Part of a small language model's weights: 6 heads of 32.
Each number is 128 + 32 x the weight over its row's rms, rounded and kept within 0 to 255. Layers, rows and columns count from 0. Numbers have three digits each. The size before them is the row's rms in percent of the matrix's.

# up: layer 7 MLP up, 512x128, rms 0.221, rows 296-306, columns 0-127
# down: layer 7 MLP down (transposed), 512x128, rms 0.232, rows 296-305, columns 0-127
up296 100:120137159144107131147145148128141123122124165098106149123100164189107055099137158136138139153122169139124072115176136152120094133096146125141149109125097172141111100081111180086170175086091077083181105179151108093135117102126123113091131184092154197080089082171136117163205141125099116119101075166149104198163150076123103142084115048107118105101160112134140169080129161197104116142142
down296 106:164192103155151068129062102092151180136136102142055187132097090137152090140189120099147151117076115110065141125120161125121117070073043103098179114075144124100110088127124137077140126158143122168133186164144109153104121127126160097087136117076088098155150123129090096092127159160166128117126157109150085124171138119161112134144104161172119150107177109169167124145146150103161137042147
up297 099:106114113163069171129161138149111147105060129153091122093100115148108106197146128082132083108128083124206126124163156120119105108117069187101136123121086152155084188171112139119141129125182118088136173063084097154145151117127076168117154145159179169153123118117135072117124155155147130137120129162097100137214159119173146113153118149114160187087098085140144109096127141178173124138213
down297 098:206043090187104077085127164126134090141124092130081162089150122126090124138110090121109149113086180150161116179073102110123128153071141154124169168142158161131219161104109140153101105135107119123067144109129153140127133171135141137189195099137101127131108106105120142110141131069127098119118050125072145058117197122164115120136114135130129131151130141097119159120111169085166103142066
up298 089:117118161135130167110177131145134107138143051153137154127113103149093138125086079125131152131144122147113136144162134035146078185111115149105163111113136123151105142176105122083175180116148161105106184114160165123180107141086062109185097113143066174060099089084185101084146087108105130133133127115153132102160128129168142136165182149119191147118135120108129106190144158172152075047108
down298 096:078097182127170107142155123108065149151129146157150119129109159105077116196187143122157110094145159178105113158074091177104112131117133117114072125153146125108171099135182133086065144109081100114145116138115075032122157067141114100060140029128158150143098150080099133161131147169129100130089117104104126170109136102135115065110143123177125093127176086085151121117130135127127172115137
up299 097:131090115103143069082135131117145090146181129080099099095157107099049110152096153113123112153133156131127158200100116151082106142075144120098116119157153172198133097182166144159098142103195144151088168102099127137136111146187155120100113174153080142127125119112127163136085089055112161162041089153123069099137090150144173133186163111114112132143117094095161147176143115154093134155086
down299 099:154154126126083118136122170085087087135104168113130140157126129131154047110123083153156126164145100133072110159136147141121150167148096101177138139123152181156085104172166120090083101161109132161192121080153140153148070090103148076172088169119131132089129140126183111071172092074120151091154098138130122140197087121100112122085171138144122116103123148126140149171101146142211148076219
up300 095:111132111122125159160118086135119112149134125120118045124138150136061160118105144095171113190117154149145127104132113159112090137134088156119161156106099181149148141147078139133144155169101158147197123159101124139127152130157140118105200134168062154128181121161182062179137150107109094095119055150059081035112137113095154139136147114115077146135076201180112161152121137104135127142181
down300 101:094102118142134162131096110064057144133138096145131074142156167107208111142103061102164146117146141120087140129089125159146119142122131151105126133128049109096122173131114132109176110113082134080124113143098097132078092144165138116098151156115166140084154105092143118140124069131190085103228165114220090162104140137159118107137104066131130154158159162116071119106135086151113133191151
up301 103:137140137130134132086076181080124093199161151099136092162153114136149122146044108101153122149116122099134160082169190089144134162141130160099146123181121096076129079113106137165153131126156135160149178127138099124166154101190080153169147067119039055121136102128094141166128111133127117121190116119119144098116157166067190093109092121167106153116142112104070112169172114119095086156096
down301 107:119121130134121162150131122135128078137136139103090142138137112091129114152053161120089099118203146109091131123147185145096097125113124191091121111138099121109126144108115132117160133168129076150095176104099109174171158101077109130096125022073093146120115164146162155156132117168129145127163081159066127049134190115027160144116144158167123136120182160118219113141127158102138137121123
up302 102:172121149149109112121134176092166189151163176160125145107158124197111080205176129102087101110120140113131090115116146145119117110185107147073126148161143104128216123093065151110075089127103160108146132136129127096104109090126174120124209117124145100143106117128162104129145077091130191084140119071130061117104194097128158161124184123103070156141160107079144110165110154127106132145173
down302 098:140140150109090114063130137195059128125147178134121134180186092111175103134104190118200139137124121185097110112153145147110159151155134128118095129094085061129142194115135164159049079110156124151176156128120108057101096172137123171101133113089110140118150153179129128170109097160152151137119133102105116147148112094085100126172114134142023061116154117094153128114119103110148095109125
up303 099:205165112137171094067144150157148094114123128085178088181150156190113099088119114141113141145123092121123118115116153102057102129120114131143084195155104160116122139080164185184124091101135168105120107153074174104132099186111070108119135167192137162151117127172187111120176122186149173145126107090122141136123102118157128099161063109107150083079140065114174101133140110119094120158155
down303 097:067145150122169130167174182121128110168118137154099111100104128092073061121141181133096160119118116158118165124185106095109145155115148125115162077111063094105109101160108125152119095130100153087113182127059090125180145131169175110135099111199112145045127145106114077177167186176118064126083115161150140104184141142108102069113178086125130131151152133152119108161112108135134158101169
up304 100:160167116121103107074108100129119061111168132114116109111063115098129148126159053138150117143147122208104163119098135135090109129113117092112168137211121134080153131105136123101073075188145165155130111138092060088166156117152109190081123113120105127122111153124097130126138153089091085104081160120165088132111081159156088104150142156123082154078126115195149161166200148087091147172115
down304 088:144083155198139115150113114080163147148145108110084104175082154125173204068090118154176115092122117141091056117108094122139095130144130076155118162160125073109091117125107100154111109111179125168131125112168168096103133158114118137149123097145188096149105131130096132121130100111063116146087163124086102145072179074090096084143119182143141170096156076145137074137187090079115097083155
up305 099:122096138084169180102041145129127101174145122093129164111071172068092115145188116151102111146155217115147154118095094189136081088103081110113093178142087113097088111105125130148125124146122149129113166139178110088141122083177144124160149155148179095116139183137139119143162116122043069141089140141111144110082136155096132123171124091140119124120127199129151190111157121128187112127165
down305 102:140190164090093141140113131187154164119134086117118186127113121152120117178106134142159179164140206157118164158180097135103073140096180118039126126090156168101186135147141156198051137125086142096074129095129159138151098153164163159112157103106150132083109116099167108120127115078114151133126164119128105161135158119166103067116138088121086114135070128155128156158111147136150141070195
up306 090:138120159145155177100118110089121125163170136179180135069101132091108088145122091093137114092029071112082106122096206089157144087150078136159137121178088143149120125166105086161137091169078167158161125108062133149182216104091110129093086151141164151117143146136087131162107121164143124139192189127132179145166133158150124104105135140114145124120119135065108103143117116111091133108106